config.yaml
num_hidden_layers: 13
hidden_size: 96
num_attention_heads: 3
num_key_value_heads: 1
head_dim: 32
intermediate_size: 192
positions: "rope"
tie_word_embeddings: true
init_std_up: 0.0556
optimizer: "muon_variant"
warmup_steps: 200
final_lr_fraction: 0.0
doc_mask: true
dataset: "wikipedia_en"
Each number is 128 + 24 x the weight over its row's rms, rounded and kept within 0 to 255. Layers, rows and columns count from 0. Numbers have three digits each. The size before them is the row's rms in percent of the matrix's.

# v: layer 8 attention value, 32x96, rms 0.274, rows 3-31, columns 0-95
# o: layer 8 attention output (transposed), 96x96, rms 0.7, rows 3-31,35-63,67-95, columns 0-95
# gate: layer 8 MLP gate, 192x96, rms 0.278, rows 0-7, columns 0-95
# up: layer 8 MLP up, 192x96, rms 0.309, rows 0-6, columns 0-95
# down: layer 8 MLP down (transposed), 192x96, rms 0.19, rows 0-6, columns 0-95
v3 103:111135165129111153113132108126088150106120143128137136112099128134120152111120131129117135135152116182160106102120113084108073108109123154140099137073129125143100090098150161102178125178139149123165132110133126108114149112124174132133113118104104142155157118085092130172109081113160109155
o3 087:115096130084158141125150128123156144135149135168139121117127116129118107147117108117121124128160140160128125095141157167143124121082121142170151111067102090105130086134140100134168130145181136103133100093069156116133154122140131097135095141105105111189158137121150162165127109108145129129
o35 094:149115156106127140139122106131127150140166130084133171142117154122132131117090150150097146112146099143155117134130078117149131100107148157133177097068120070122094109169140145155168148152118150127139098119139103120141132126076129102122109134151100152112113123137116147165116120147126060148
o67 113:143131090157067104136126118104151125120124122140119107148127131136203142142150134112165156118179148085110119118119175143119138144157128152117107125189130112144146110142118102162100102127111126142130132149171115169089104159167129119103103134149151106113103105112128139088119165128126156152
v4 094:134134078146108122138141145156095137133134138194100145165148134156146130107094148111131150097145109123119138104144182147119095141107107095147141151105184140101120132127177153103093138110136175120113127113108123116175121098128110107166112143148126180114155110101110101145157112098106127131
o4 117:138090142125135135128121093113099130166116126113130124114129166183134131115108124173104118106114110141127122099153140112121120116091120141156145117087114099088092110147116135100167139110147185080093081103108127121157171128159143088110131119120090122174130147142157106171099095114126112120
o36 073:116141136118135077079174132153141120118153107176116135186127133135113183127126150103149137098120103115123153159101165141128142114147116117112118148137138159111124134099113109155134133085117106152126163155100123126151168121097140111138093173110169157097139131082134085128161109136135167119
o68 086:120119111130119167150108143128132127111103099146150130075152078116113167126158120131131150161140115106105148130112113120155112097153107188131154171093147124153149120128096119116159127155144144158140097113105156126112131133100119165093142120138128150099204139128085131117109154137189135130
v5 099:109082155131102108058106149131164085188121125140129164090136097121088138107108155159115209106131144155121142108124148107136135119155128144117101126108115150144150131151117098111155145123161145112163115111122151152127129140110142125146113144156133118116138138131156160080152130161118102128
o5 111:140132154141091116092129143123150112131145138171120114114173140171137139115111112128132190125094155118104159130159188128169112165127106124132104109146136172098158104113133083139163142157168098138149115153137155128105158118126135147147117121127188136139085118130146174114130148150123113121
o37 103:128088100116142119124134157131136063117139099149105125136148147126103106117104134151150151121105138139176157146131171137100115155138141106144110119132116127131152133126147137142146117137066072102141133136114157128147148139159110084159096094125154155122104139102171071066166145122140122137
o69 086:114131145119108181164134147112117151127105157117142116116122118137134096141147108147154098062170102128105159118095087124124101138142115136100091124130164165128122129102158106099122127115139166117102122106177093161102075118118146121128166125102107141087139139146084127154117140150150170117
v6 098:101162084157151127105110069133146104159130124118114091155148130114101141091118099144172104113153092165101107088128181137101138109121113117091164152127071124129154128119103157113124149117162100102085084152120103156152115153129149115099130134108118146101144143113137117141130134138125150128
o6 087:122121142149110115153131109144145146126077176093143132174108110116171130165149144144139138117107145135084143130135089156133138091120108154142160106127092110148123111138119112125130147168172129113153133157099147119152060138168178128135132077113116132146102084125117132167128131094103143133
o38 112:110108086145172105113139119148115120116126100155104114112111190105133099116092166158165114129133124115126109104109168100116107128124164115069175115157110099112168147140112113120118093134106119070134119145089117143110137148106118144101110113159101119104117157156171098134139118152118143115
o70 096:095088164096115145165143118134155118134130141138120111056085101076081094141093113111108141120113136180160090114120143151117145134136158155140127106094115088110135130147141122137131106129107136143133148121113114125149136131125102091148083143175091126124179136151153126101122092125129108123
v7 100:117143139161117130110188129110126144088100143154103158086108136149159118135114159100139128132142120129121083101142109116097159149132114150162150125182132123100120087167154136115135106180137088115150150133126140113159134169156088129121121135152107140168095181153109153122103116154125153133
o7 095:112097118122176153127171122142096109121101123161138159113141101138117157148136129122112118118092077165131148118126126093125128076110123122125150188110097117119112141151130167093106171123133134137146146150101175125184114114113122138110157138161088167133144157137148117103098131119177147116
o39 102:118155133138120120110145141144183108152175096177095116111178153114160104136086140091111136140123153159081100090144102149128148132106121144143149121161133137114153099159120137143147100140148115169127097138159112117143144161187132101138110126149148124165090102119124137128080112142118138132
o71 105:143141123112094089126090135092119133152112147078122115161135165112156127130132155158117177124111183111124112153128121158101115138140156102117135123117161157129119158161168126149135103109086106122146153084180109141083130129126142116144121080110129146137127077097130092137123102115089105130
v8 094:123100129142135140119114118141182165177112146124160108117130135114133145184142139109097139169115085151127115101108133170106100135096111097135145183144120124103126123120141155161144117121137136123095133155096155132138139095107102150125100160135132123179174080104124170108119173151121150126
o8 095:088102141158134091100140076150127134111108095137121105116084130113129143133151150088154111149108117106141127113124157178151120166114130121152144154136108103110144136148113137123155120147117121100158151160115178129119104145139125160072082122130139105145139104124159165130127152105156124203
o40 097:130117141143158099138134136121143116144095145123168077153113121121087168161145134132112166125130145173103130088130137153173143135110115109149172138099123140126129151104134151137101106129118118108137118115107157143136085117108104038136151129135169142152134141094089123106135108150099159091
o72 102:140165083117153100134172105103131117092135104093098136119123135115149177140162138095105120130173168094114101146126110149123155154135100133146159150144146125145133113133107091124173104148156131172147169147120102132165114137136148110103113138084088144118124137135156098108151113106117160082
v9 092:121101145129148133100130140122125129108135135099096113132144138161109134074164153120094130151118165126132142120147144158133116153154158097130104167179124142139106108131134156154111107121150081131116171143125088136164134125089152131117114208135112146114077134161168105108175135126120139107
o9 081:111130146145122110096126128152125077102151080142098097112196144109083108098131142103096149125127138121128135151147130072112158154099137108122094140140154134148151111143140116142128111167138142170178174149119117126151165120134110129154106151151140145102114139088162116125159126116112110083
o41 088:148132163122110095091127139128100174105138126129128141140126127118130134120099131093108086112119152121098119151123145141129085117146120110121113118162134169112086121084156182122140153101139151119129137145160120093130177075122117110146123135164069130149112118157126162120156090136085110075
o73 117:131093093090172130158112134143121094147124109126136156123120109103101069137127115138103125156115145174167103124101150144095134100097155094139142123099091085139131156155139158150148124139123108119140130098104137164152133140144130125114091112157116148144125120153193064128129139133167137116
v10 101:150140119171098154127120155139137152111180123146111116097139112106123103146101086124106141166108135159124156112158141154132126084138147126100123090124097124142110105140160119120123141170155129129097150118134119158098093114124152117104160197140084099128167100106169132161113155097145104144
o10 120:102130113151109117115141117161136107136172113157100148095164124110156125118080104138131139148072104120153138132146127129126126124115106144126144128170088098102163105160118117093140141165146152117131095091126173196143122135199134146123131126123106110088099161139145113135118161128146127106
o42 086:150147109117113134146078133078140147123138143090174122134053103135114099162141084153124131130143132129127126163117142134165131110163124110156155113093168104105106129123117094111099135115129098146115150121098107139100109124157126120115099146099090165137144142117156187143133159104130101152
o74 087:134074164100134143136134079119123124156070152095126139151136135158106164172156139132170145114103114145164130123138140127094151121100158126132160124163084139140086125124113142145084106096102109123136111151091133106188117134117134135156141122173135069137131118143108151121125113152129129134
v11 095:166118123119115121126168148111099084123098117134132172166163141116109097131118143132108111107129150168140157139103067101127149129115137142135091107149120112132114143091126137099170105096139155125157136120104121128099118137094131127130091127084162157159156140109132051150085144130141110152
o11 072:104112121112167114127120146073120185146129113162128145155109163130101102167135144152141099154093085152130156122077152137135122119099150113126136132103148134089125126144134102135135086117151107120103135116109076153136164124075101126087097153134158150136141128144163121169102147138114099121
o43 101:135138137110088113144137129141108137138117097126125195165083132125120139123140131116115159125185156164146128140067110135097100142115145160145127103099114121109094140126168143137121158147106065136182113099122122143147117135144109129121145092125111111128074116107106097126088143138148119163
o75 113:141134147119152105126100146091138191130144129140148135139126145122108134105146134116105137097124121155119121127122120110166123070127096137121137116138112177103106097094126129160124160094102132121049129150133169122148100093085101113132116129167131128183112126163132166083143103140109146114
v12 092:119137128116131123155131103090154151115130132116156149164134137111172154137114097170150111129159093113131114135132139123164106084138141127120111154131166125132105119155105062144133158149120131142145140117104186189126134138105159137124133088123153129158125128064149136072160115154103114106
o12 089:128137095146118118141097140119142120141134153118136096136123112147148207119168125157190074169137155098121122114127137140138127111177128142110138125134128140179129113130111130165121086159151097140116150166154164105115109159105153132140164151103140134098133096141134154120143116075153125132
o44 079:165153127119151113138133132145138186119130121117169124173115163107120151134175088105109137135086117076112146153129157155134128098114113108100116134189152119119135117114120124070142133122112141118129114131130172107069112153124121090086121151114139156151118158087147136135139101100106122111
o76 104:105161151128086156110181123136154123113130135144135127110134106122175079128130133114115110096174146129110098117116133132123123124077096157147124119079103125148118128101155134141140150139166166160148125133143097146099113096141124095127092139142170160154115096116097161171106137174164111130
v13 107:142096131133132052152154143113137125122104090109111134115137133155132136114065080088132138130116108083132098113127096137114136180098127182120140147119109130119129150127089182122151153152096159169139134132113101120155128103094120109113115128102097117119121109131134132103107114168106131092
o13 127:158165084124078128157150105119119119100116099098136096100113087132138177138133138127163138138127136077147114119133151132155093126136141132124123182150145139103178168126069116117147128118107174132122100116100160143091129117129100139098116137108146132113182121119102155083134125144128124130
o45 100:120100176085122157116131132168133157166147138140089140082149167129114149095109116121123114096154137142135122098118091119130132155122126181118118097090099131116090149107138166162138088121152138132110144144133102073158131161104111122143124088150113142142080112131107147133094131177133119142
o77 083:112127148073171148103136160129125157173122144172121174091173104145114117108133108108117100130130130150138138112162119157132099151115131180152117123091124101122113116126168144139169135121119122159086131100127110088137184145131125099135150109124134118179146155113112138152113109129177106134
v14 113:120126155156158106112153107125158139111121071125084099094133160167157141147116159115143158117097131119098175114151126105118135119124103154098159129146125135094148150157139125087132126101134154112137153184134144147087152152143119126140114125131143099086161125100098082150125109124096174104
o14 109:139144101127113135143120165129131123128176089152132127149152177091125128130115151144139134134117138102132119137127126118181164125120099099108137150146163093115155117147105097104126104146153137121135118063103105189110125110099116122118086145117132060092122164136125098144141139111078121095
o46 126:121154109179145122109172123140141125126107104158092122115160164148126144160107166125153116120106095110112143080152126104096151142091104148101167175142126125082179149153113119097134112119124131123180145149125151107139129167158124137140144136129150118093122121118120074166115125138096151101
o78 079:149158129096134128154146132110142150147129121099142136164068132156131148126164139144128104165137153096158106125103083168094169147153104131144098101127138141130099138089123083175112095121116131127141135106104116075119129117076136146128138057122131096146113142148107132155127112107133146143
v15 096:113179168100147111078162101159134138118132153154115162167099165134121134123138106165120111115132114153104130098111116097107127119126105129163135143130119152101141128136165148108122153117102123095143149125123165094133129095076155088097156172169125089154117124120117139182124136105102103125
o15 110:137142166162152158102108120151118136146097147140087139132125175141133116156083126141157130106123102176124165141144119153126147144116107150157132104145111145130093090159169091128144129110140084126126144151147153109171121172189142160111149164126142084134091115125122131174111136115131127153
o47 108:105154142125147143141139117089163187106146150138142125106152138116124142112174132074120110120182122123115107087155113109134112153101112197129136136163128138108120096109163173111139110115117164143082116138126133083115114144127133127121125116132135156180133155074103144143101100124113131137
o79 088:107112108094100122104117126114108151151130100144135153133131111088135131155120130132128150107114129124148135124102137102147141102131122095091137132086127101116158145131073163153069163129117190092118116096117072171112125084101111128141106129143113141098152125116131178122173156168132135116
v16 098:131107128093136148151128146117100119145150145125158115119134153119108091079140135097136122105140137152131108125149112130112133116098121180090129163105149099123136114158184143109142107107184122176098168109121096092099127109147114067139144104160115148152139088100129113135152151114160100153
o16 090:147124130114160121110153169118166140136143134156144195156157162142113116095119141138126128154124145149129110103143102136124119111082079167157147136118129074075112110136124114116151103182158132129097102116120139167149115122119127100137118099130127131167076165141169126152101130102130119151
o48 100:122103165121153154140103169150100194089123132102149151097139101097155144097144108155115090134148151146156130143120088166152157109128092147132132161078167083131123106117129082147116134088132150145085139156149094110143112096126137125111128120144112124139112144149131128149149109127162121106
o80 083:081147151147160131128156109163117111094124121136134084066108103105111104123132130124101108139140085120131148130121141138144094140155150116138126144114119184124135169107132125100184180128152128158171120151122135140157116154129133174157161134114162183130137167122100123131117130097135147105
v17 105:122142115137131148164102140109112149116111121104113155083154141126134090125134083192141161109118097143116187106124064121142157113147135183136101141116125092143124129117147138139137157084106122135143122106134151125124087126106164154128132125147100123082116129099097167141103172110151121117
o17 083:143140136222096124112144114136103129133137140147125096115149143112133114179128093129162146113127086116107154147135154095115099119127135138128114126130127087157102155105147171113110119147135136136162160166151155125138084158155138125147134145133152121080111083075095104137123144128123125096
o49 131:138126119132077180173108173122103146131127111141124160127131133126148085130126066146124118150128120145200161158124073120116154114116132140140112115121114105135117110128134100133102124155131144131166139068106129139131141150132158163119147130116114075108114124150097130152076159127139108146
o81 085:099125073080113132106162139107150121115106147080150163132107097129084119122173146103110139136162143114101109099120147123106130130111098163125145126076121149139114123093085115159128099138089148127137136142082063095114112095108133154107103145118118157116163129130129157142132100145135116126
v18 103:156124082172118139136113089098161077131125140120151114145143132131129152149133135131151110078090117161087137098131087146133130131118115152109094121097126116100115134122129100113120097129093111125122156117121146125149145138138143103154136121120127159156036158128091158162142100160090125150
o18 123:128138112129135122131108153106167121116071160090143124154120119130129147118137119135135134123125145136116159157140108143098101142133104133145143092122107184144092145091134122167160100167142081137154176105133177106158121155129149157181171120092125171137133124151083122130102114093123131106
o50 086:170164142192119166120158159138149124163111133094138111110139124156163179147097134118145155128126147119084122116170104111128158104131111150143180142110130117112117143164116080076096116130135117134112122108159156126141136147162116137152134138118161107118118079125082155139140104115123145113
o82 097:150144166137118128101128133171116121126142090156129123111120132128123128104131123093095104146144151096122123115091137160136106156103146143126099130162099152118163106100139159130174092176117147113114084126128165099124143136098107149097111105149137090182104165153149137112074168134152131162
v19 115:106134181124078097108140143142158158151140104142097139156097120174096141148090169117176120087112138143110130092112130118119125152148111152089120134160100121103110128110092144130131111085089117122118150148080115170136146124126075138145106119131114109145117113096112141121112107144112165098
o19 084:100116133111106075112125103126148141120167112137111108146155121132117158143119113167131102148138122078113138101088157138127155142131112143079139088150139118116171104080099077152133093146134107107135157102126118162096148103135138106139120164095145115057111136097123124139134174136141144125
o51 133:100151159124103102090128161145135136156119116141096113129145135153126145091120178106190093110137117149119107102139149134106108161099117176115154168137110143097111163126146137167106112099107105104114116129129126111113176159097127125133154132166171139123155081149094155117113113146142164137
o83 091:124121135164112137145141103095123106106084165095147121101086146144147143094105124127108135122118136131137112137148112154131087145128158114167134123147139150144122131177125159121196146145140117129164097131168117127106120163166123164113146065127118111151108110139148144090107136105133083180
v20 111:129135138149124144150170136183167146146118119156097136111120149143125164114116149131162106094114093123110135086086092175107133162065105132078129160132141140103106168111108157121143110129101112073166134140131127135145133130136136117146158124139126136078106109119103112095116117155118157111
o20 091:113145131145121116138125124116142104138080146104138126093114101158123119139092120131166102135137116140130147106146107126121076134115147182129135140152093133121131151125112142119116127136092085108110145115123182108114111176133150133149204060127128137131156104128109191139106140120168149156
o52 147:124132147129121146122173150158137118157135119103072128103147123156123157114107128127146109089117110108171158120126121139078150166096112135098129146117115161091125185119135159137116116135142147150169106113124117111142123165145107088165151128113128145064147126126072078127100122158131147117
o84 093:141085105139158134121124122121123123126115143129165142144097102125145111163135139161109113138077155128105154146139178114113159095147123061159120113128125130123121114128124087079135148110134169098119128120124127146122151065139141147121107144136107143154167157127168102168169087084111120133
v21 099:092150132115101111158126119132156106156119100130111163112095118175133128126139107128132124123177143100116193109119149158108147168091133108138162129121152155110165068130127111120109098159109134127161133110160090145100111111173163127109137142105186131127172151106134144141141106124118154131
o21 106:125112131084164116120117154095128133154145141121108167119137112191103083107131110125126121139161176163181140098139094099088125174127138128120151136129168139113143135140123122130105109091127156126080125129131103110125137109145102137117137180108161194152148140119150164122143105156141129130
o53 108:087166127139121161105123091165149092134151135136153127137120139131149116139121117119112148150120117106129144116123133123118152138111152140110136136162112138111144134124150085112119125154118112111172159106076117101070105137150166204108165082094127105129166129096106126186111151135107155121
o85 088:123127094161113134155095143157114125108083127127118104139150130063150116155126103132113159102140100113094173156157135158133110100113136111124103117128168108143108136140143125130102135141156101128173152142148113161132100154166160124136141096125091086087130105083093098128123154095104118093
v22 099:136140101077182114139140125101165114167120126125117176146123118155128099128114110112162141092128196132147145079109137132120113155145086106115131130119135166134122148116189169084131141127141096134104157122146124134138161143137135126165089107090110136121127103104140142114134136135137120184
o22 113:105133117073161152132165122154176127138148146106124159122126115145120111143119116076093093173121155164146092096154099169127113147105118121164139135135130146129156127147173162119144111142160121156133130091104116095105157092164143126127152117103129146187134109120148141167109129132152148145
o54 097:126126148092149135141132196136146143136142126214116167130153125138121080105131153104141141110173145135120142097126178137155102127104106147114116132121147156105125125131132155162127132134109118120109123102135108195116180111075105167113141136120161120136126135150138135087119133146152141130
o86 102:105153136107097119140123168131141123113129126102168139149115123121097129106148130147117107138096113099153099139093096095131088114106104128124133137123148124112105149040102137150136123146100119114132149118052129163102125144068148118127146164109137121106120161167096130148113093124125138088
v23 095:075127146109128132114161118130104144086081099103148132115118105125126136124095108148094128131083143135166138108148111137151108065107107124152130107139082094116165133112156147099149109155106111091115131110081143124141163101148174123137162144104117136139125153137126081104098140082144135140
o23 107:169104143163117113119123108157160114157129170091138108155088102159127093134117124149138171151123146114166138133167155183144087139108143134165138138160113107133118150154123122140118116168136132075107133091116159170165143128168186144150146136127134138138117136096124138139165117102124132134
o55 076:108094139149094126167096115073118142149110147091136117118130161150126103110156138122143103123142110133212128129132110080137092104126111120092150130163162117118137122138180131109113126089135115127097172118129138145120146150132162122093161176130112118100102149165112124108121121123124173115
o87 113:142149130129160134129125120120121151142162102171091112197135145155113129112156149110185139098159083144109136128112119126140110125109099102102103127131117121153080141144184140163091120099128090133107130154175126119103130107109119121136107146162176104130095083115110115123154123160128138145
v24 097:115140093162155119095115072149097088138170110147129139120121134129167107162138120108109110144132118130113122081157160108140132156134136150124111148125131126091134101160153156053145105136123155155134112106123128113128115111137160194140119160141101149125105075111147153139125135132158084118
o24 107:133093144153108164108163107162126100137118113175108124102141137144122070139106154102156134128103077156136112109124153152101119153086110131172111122132095063124147117130149144106113125123164122114155094126102112160167145135184156127111094142157111098119120109121124124154145152134110156142
o56 095:166123078141115116083140081163117089153141142108116131137133158145159087139127128129068178143111172089127128130192138105106138155092136116127102146143123133125133107159144133105152144140119165096146122105129115140097119092167151166123138120127114103146112111123120150137106130156077130119
o88 100:117200136121120110108152151135119134129150133091137137103119106123160131097114095123092084141163153105131113120139111126123145102156174154126141123142105168132137149107110145116174141165097140166129129116146145062113133160119104155133179098132122176162118137158145146129120099137149091155
v25 102:167136108161117150167149106142101184127131130093126108130120134104196142105161097159129139164116145096130127140133091100101146122187159106129118124138089117143142094130115143101125106119123159119131166161137146118125060109167143128091123101120128137153101120109148133110152117097105120145
o25 094:093118105108113130184156093173111127119136093127111152126122112127102118114140122163120075152115075131127161129102073113113185102155125117090137139145099147126146149111105125098103144107114140110161126111129104121132090106133101125122155102132104139085149178155093121160114159118142129141
o57 113:147137122157119124140089087138104125126149147076140109116141118120170137104114094161114125120127145094123122154180082079153116125174115136097082103161150140164149121133143131096128163105118159168105118149171152112118105120160135091101160111100122127125139113117107131099176143128103116125
o89 091:105136168145082130099122144086156141134165142168096125139109184130118068147132137108130178091133117115114107106103150140169110145085079121137135106116141101102114089120117156174139096151127127089111141133107122142109132165122134135114102134116166097143111121119150146137108125136086142108
v26 100:173107078139157159131105131132122101128148116094132115112123106135124138152121125097156136184112143135159108154116153160115119124115153128172127164135144108173165144181131094150170158083138116161153122128150135119168199105109135129100124125109112159130150123095134138120134139091123102127
o26 094:109140169105146133128135104129149146127133148116140094106115102130148105097123112082111164173130171089117107101163174168145113197145131110164128110182127125145138138132117130136154099143105121136088109100138107113115160124122136089108144089115159101172157129112124137100148128110134107158
o58 107:147129140128164148101124113104109105093149125108134125135135092113119096137107094107112106151092118157148115175120108113144124115159181085145095146121178142142137113157138108100156185106150122155117115148166146097131127119145102150147115164117160195143122155106134146120142145097151098153
o90 096:093116127108186134119157132129121124106127081129125135118101119084138136103129176108097103119147149123139065113095107145114162122117092136151112145113105090139151141102109131143143117153127162120170157113093118114097139113101125135127098110155057108123126130150146120135150068090109131112
v27 111:132116157118119145122163115141145132168121132125084133131119199174150154094139169137162119084090131115111149118121106131092138129113112162107171158131098166084104164132089118113117096124109122105146106122117135107163095154114141124136139124119115092143140115154091130159117094136149171147
o27 086:106137130116154135140169156141151177096133139149101171143145162127155120105168151098136119141157114137129162104089049128104159123142107140096143138088141104113123138157139121126087136146106127114135124158166115075125134159112130128097099101141154150120105119092099090146105122134137137160
o59 134:126085123123109108100160132140157117172125090104094148120126134183126192118116147136146116096111120131140142113135076129085136147122099158109150147125120137085104135165072107090127086104118155142105115131106115110167142143161120099141136120149140110118144140123092108115115088145119166101
o91 086:128122148113131130151119104163136112145139135126135087119133070098100105164101109120138112102129152125133092130130184141149125126120140107117073112131087114180180165090129160149107120120095117118123148138116110143119121085131094129135091152103092141093134101138155156124187143152097124126
v28 092:095133184167156105158137108129084136161122143117105136108088142105100077182121141123151111153138120178148120125138129165110146153138125129145138117101109092154151161112140122105111116114115154112143135171116115113136129121157111116105138086167114130100115106135165118144185079134102107132
o28 081:091095116116140133183078096148091146162120133120138136137086113103084098163143100140154113167155100116159152135100133153131135113116101147133139109110155111134144101131141130150115099108128102117141156117069121103081130134128144181114147124102121103120112124113148151196119146130145117153
o60 099:131134164168135120120114131107109136095120148107089091117126162126157093143115125097127142131100122160159120134107096104129172152120161129135116125144120083107127137118088134115109164120146177170122173188080113095147094141150135121113086136170126146128120129135129174126177124130101110135
o92 098:149118100141092132095121102154115105145124092112122111122139134154134143083106144156107124093117126126106135109146118084084113114139179123140099131152128164087132143161147156069162152109115177096129140116140180155142131131178105138104140086095078132110143124132142117123114139152125154107
v29 096:143135167106101158144128119120112151114135117130135127136108097098105092143113117068106156108106116161150124107136149102119150114079150155138098136129092151151140130127108120140129174198128139133111099137092145155089127091129093151131122112174138114133110150161159111061103104137112132133
o29 106:117122158178122119115146115149166075135131122116151084095104106100126115170097117148115123118136107084122131135110146127158108106123132095130147129130080116121148145109097131072099134161122184131138132134153157173124067138146113099149160125089170124120144148129116152111122167124130132153
o61 091:117108139119154126147117114102134121121131111138119169131144148134117096115108151107121136136074110166142103112085138139134098115103160113118131158133151142147124129148166155166137145120072108102111124122128106108133177117092123171105140134207113058141153159146167111118121093117102142125
o93 113:110133122142121106102085136144144161133113163126124144155167154124145169104121118165120147121193133146116151133155115082129148133178093122134106076127150168095129118093114151164116147090127093135108123175162126129144100149133108141123162141075145141126104121100120165110137152141123136099
v30 095:168168172109115058154142130132137157132135109111174131079153099101139117103112179095128129139169148135158119106119115089109103119133158127140135147147114099119167138111084159106136146104109109130141148111109146132156111124149147110101153120108080139124142118079100124125125119129141088158
o30 108:127101126095107129163131106128144173141158126111127121158162127120123119105120114099176090137134124143184132106149135143156106130098118150129135130135116086146132112148171139172098113147124099102109129103130124124106162108165152115125155126164166095121148086106104139104126174135181105187
o62 095:151116124158102112125141113143081185133140122121130101122136128107105134096133117185105110144110098121129158119137050106113111077128117112117113123143094133125142107119114151079165160097128138112097098117151130125155109113140081130092166117145101092099134151172161136135130139117144103145
o94 086:144132118085136117119121128114099101138083144109131175104121121155123122136122109106096183101139153133116142135166142136102112147156122142159135097143193121129095172127121136147138118103080119135099130106157071127140139142139146108164118090133159145106152151076120082104147129148110112096
v31 098:120119128153131182132097130126149109112134147107123144150132072106179117131102132121146149133119145132136130139110133143180118159118138141137137115179114114157131142119125140114135163157085176122070083122150069096114129129111136157092160100129131126107156114106144109113136083145108089169
o31 097:100088099092102132104119092160163104149137153095150138157095104163089108198147135136116143131106140107128122136115159144153145166110107100117136113129107151133116155107090154137091135131098159110124138095129104107097135101121160128158128163099173132101181107122144149125113139147105127141
o63 072:129086118137155150112093104139105113130152126127140130173121106096097118106113091121090133125174155110101127172126145136137177100151171101132145101100106087170145117120178129135119168142080185128145137135116110106106132076126119136105122143118117106131175134128119124118119137116122081142
o95 106:129148151112141135167144119151145140149114160115142147125092094154137087175077116123145125143107102146130151143128091131105125112147126095107109112153070172154143124116124126082084144109081125111148091106134128104112103115119101144122175102166103108116133107156110131162124142138166130175
gate0 104:188149120097152131144118138129162126144141093147141101118127117123090129121141107095173091148120094126120120106177121091182158136143161122106149132140095096173129156151150135114113113119097134128135143117113105166199101127100108156142158130141103118172115131124147122121127138103133159168
up0 119:110141156139102111136127126099106096114155140086124114150112095141100137190101118116133131103134158130096190123148134131112134142133089138099119146153129107150161102130131128092131092132175099172107109126137149088152130139089165070178116107125132151098137143137104157097121127129153126155
down0 112:086135129139146095087132145135144124123141147154127122147150074110098131126159084160116130152111142174117137130133102084131123171120122161102133161153102112159121141138121136093146158102165111131142182136138125088086120126114106125112140147150141130151160108116098179150084184114114109132
gate1 101:142146147138118107123152136106158136120108078127098152114124120168129136134090149151163135186114106129111133149137107122122120090133143094124146130135131075123088141094166091107107148180113119117106149106141094171125098159106121118100141113106100139150119094049113122093131122118110116121
up1 104:133135126137099146126114115097103137144113127136093128131154118171132094113147126096179150161129109145096137120127126162160104113160100153090117151145123102123144095131137123160147164101151166108070144110147133150151092135076157127176139192127109163119131116146137129118130148103081102115
down1 102:162115174104164130076105131140163141080146092133128165120120078145125138139146141111105119138154110096123110141141161173100136134128141109120096160171120113147110134146142130076123147155127132133171100105127109150112115121090133086108146089186149154134142147100098106115125126138120126097
gate2 091:125117122111130109133168128129175127108158122123135097161119138133126136095112161076149105113124117144086098130106193157132092144107112172104183141102123135109124137091096122114105095129121126098122120114104112105119100154108123113165106098116168106128119110138100104147129089135091160078
up2 096:112138134088130181163083141100129144150128161149142085130121077119165138122096096163102113130118134114160116114149087142156182105134113104169126113130125093173102127141158129157131119128140114128078123099152101186099119091117129109114143129082120128152124102151127101140131125128137115133
down2 088:127131127148092117140149087123162101086164153147159174147138117147138115105151122114137116175120124168138162136111011099159095154150148156162121132126112110143132114117106120088135123145145108122140119154098142115131109148123138122108102134120155141130095124125130098115106144120134127164
gate3 103:151148126121089102175123164116139105130154120132148171124146095127147140125094129137125079157105106125115126117143131116113155137121118104172184083151119130109125117157158126148100137123132112101088123107164136110139105089105138172109128082089101093164149101098171160107126113100102132118
up3 103:117111115133105126127121093113138122131133125065140164110195124121127128138142113136118145096142133132100136102169144111159127111098135155102076160100142122127177141133142139174130137104141111168111162134133114136144138159130127115144117204144069107171139115160161137128134140108129156161
down3 103:151123164110102194141113115143136098159101118118171118117130129125108120145115095169119105116131116119073109156171103100134125101115122133155105150127112174109125155131107109101119140145140130155122117124132146183120151106123128125133148148140155045155120102162144144104152120183140138120
gate4 096:112158143115095122161154127147128129114154136139118139123090139166148120092111119111136105123171134090106124112109138113067124143150137100149141135125103130161118142100109141129138118108057130115115165139154063107088117150143087103136088087132151107109155112119076095145163145114125127126
up4 113:156137110161120122137147143149112136102127099155147152159145146130112093154156131108161140136130162113112166160143136129160143098152107131177130152152192117153124107151101130117135096135145164135101112140162095175094136159141147156121132101075110124131108138100131138068093151099146145149
down4 104:133148154105130114145088099149115103139129137094102096103099135144129135091100137177127115088120117164132103123100123115147083166130129110135111115149139110113113138123156161133144100104089103088077160085147059136102127126121119128133085072162126122137156161144125124148107143111134106123
gate5 104:137126107142136126129134104098146148124142126118119139138145121098143133120115078111144147150131053144111131070124125112175114149171120152137167135127142118128078160127140140187165122066144147100143123112131075135145099134110151139148130145096155158158125167122141114168142119138135155149
up5 096:137144129121109100167108177137151117132114114111137112096104152107134076130121139163122112136084137110109106148118138139119132188088125130132117147114086132158076095128157128095086115114134160152147127088111148097125146101140112121145167093110118083096126109088130123091139169135109103098
down5 101:104142152077149158157125128093122161094086142130101131134117151153115100087145156182108100121152135108110126143128125132117106097151142128102134122143099100105145065109158183093153143119147109133113118126118130074124139104133143126105102154150111133133110100154109099145097125108167141173
gate6 095:130136158129114154083150134181132148168109123140127109131082157130127098101129143146141090098104118085072109161116148129131132135151097153116157120172125166098117132146137142142122107122135179146171096115097164131103146143106102119131109142115131133129155141166143088130137101166108171102
up6 090:139110142169111119147125137163139156100158117117098130141125185154102119087140155140132116102122120128101094103134156153132158132127076130152159120169165109102097120093101084160102088162136119130120090127113167093112140147111115113111120111108148114121088117138134100146126121130085187131
down6 091:113097103127159114122134110077144089115136111133114133112150148096151166144119180125161156089176108095160143124161200118102093140119134125110130130095108133151140151134096127096157131113125157137136160138113101182120141130115133134173139102118161144111151112089105135099134108113148102129
gate7 102:106170100139148115118114115107115144147090132092111110084159078127134174085124142100096142139138108131136116129127118113181119128166094104116134134161126104113166104148122127176091110117097110084121160154135114161081127140099130109169114116095114170128139158127114146151136145122093112123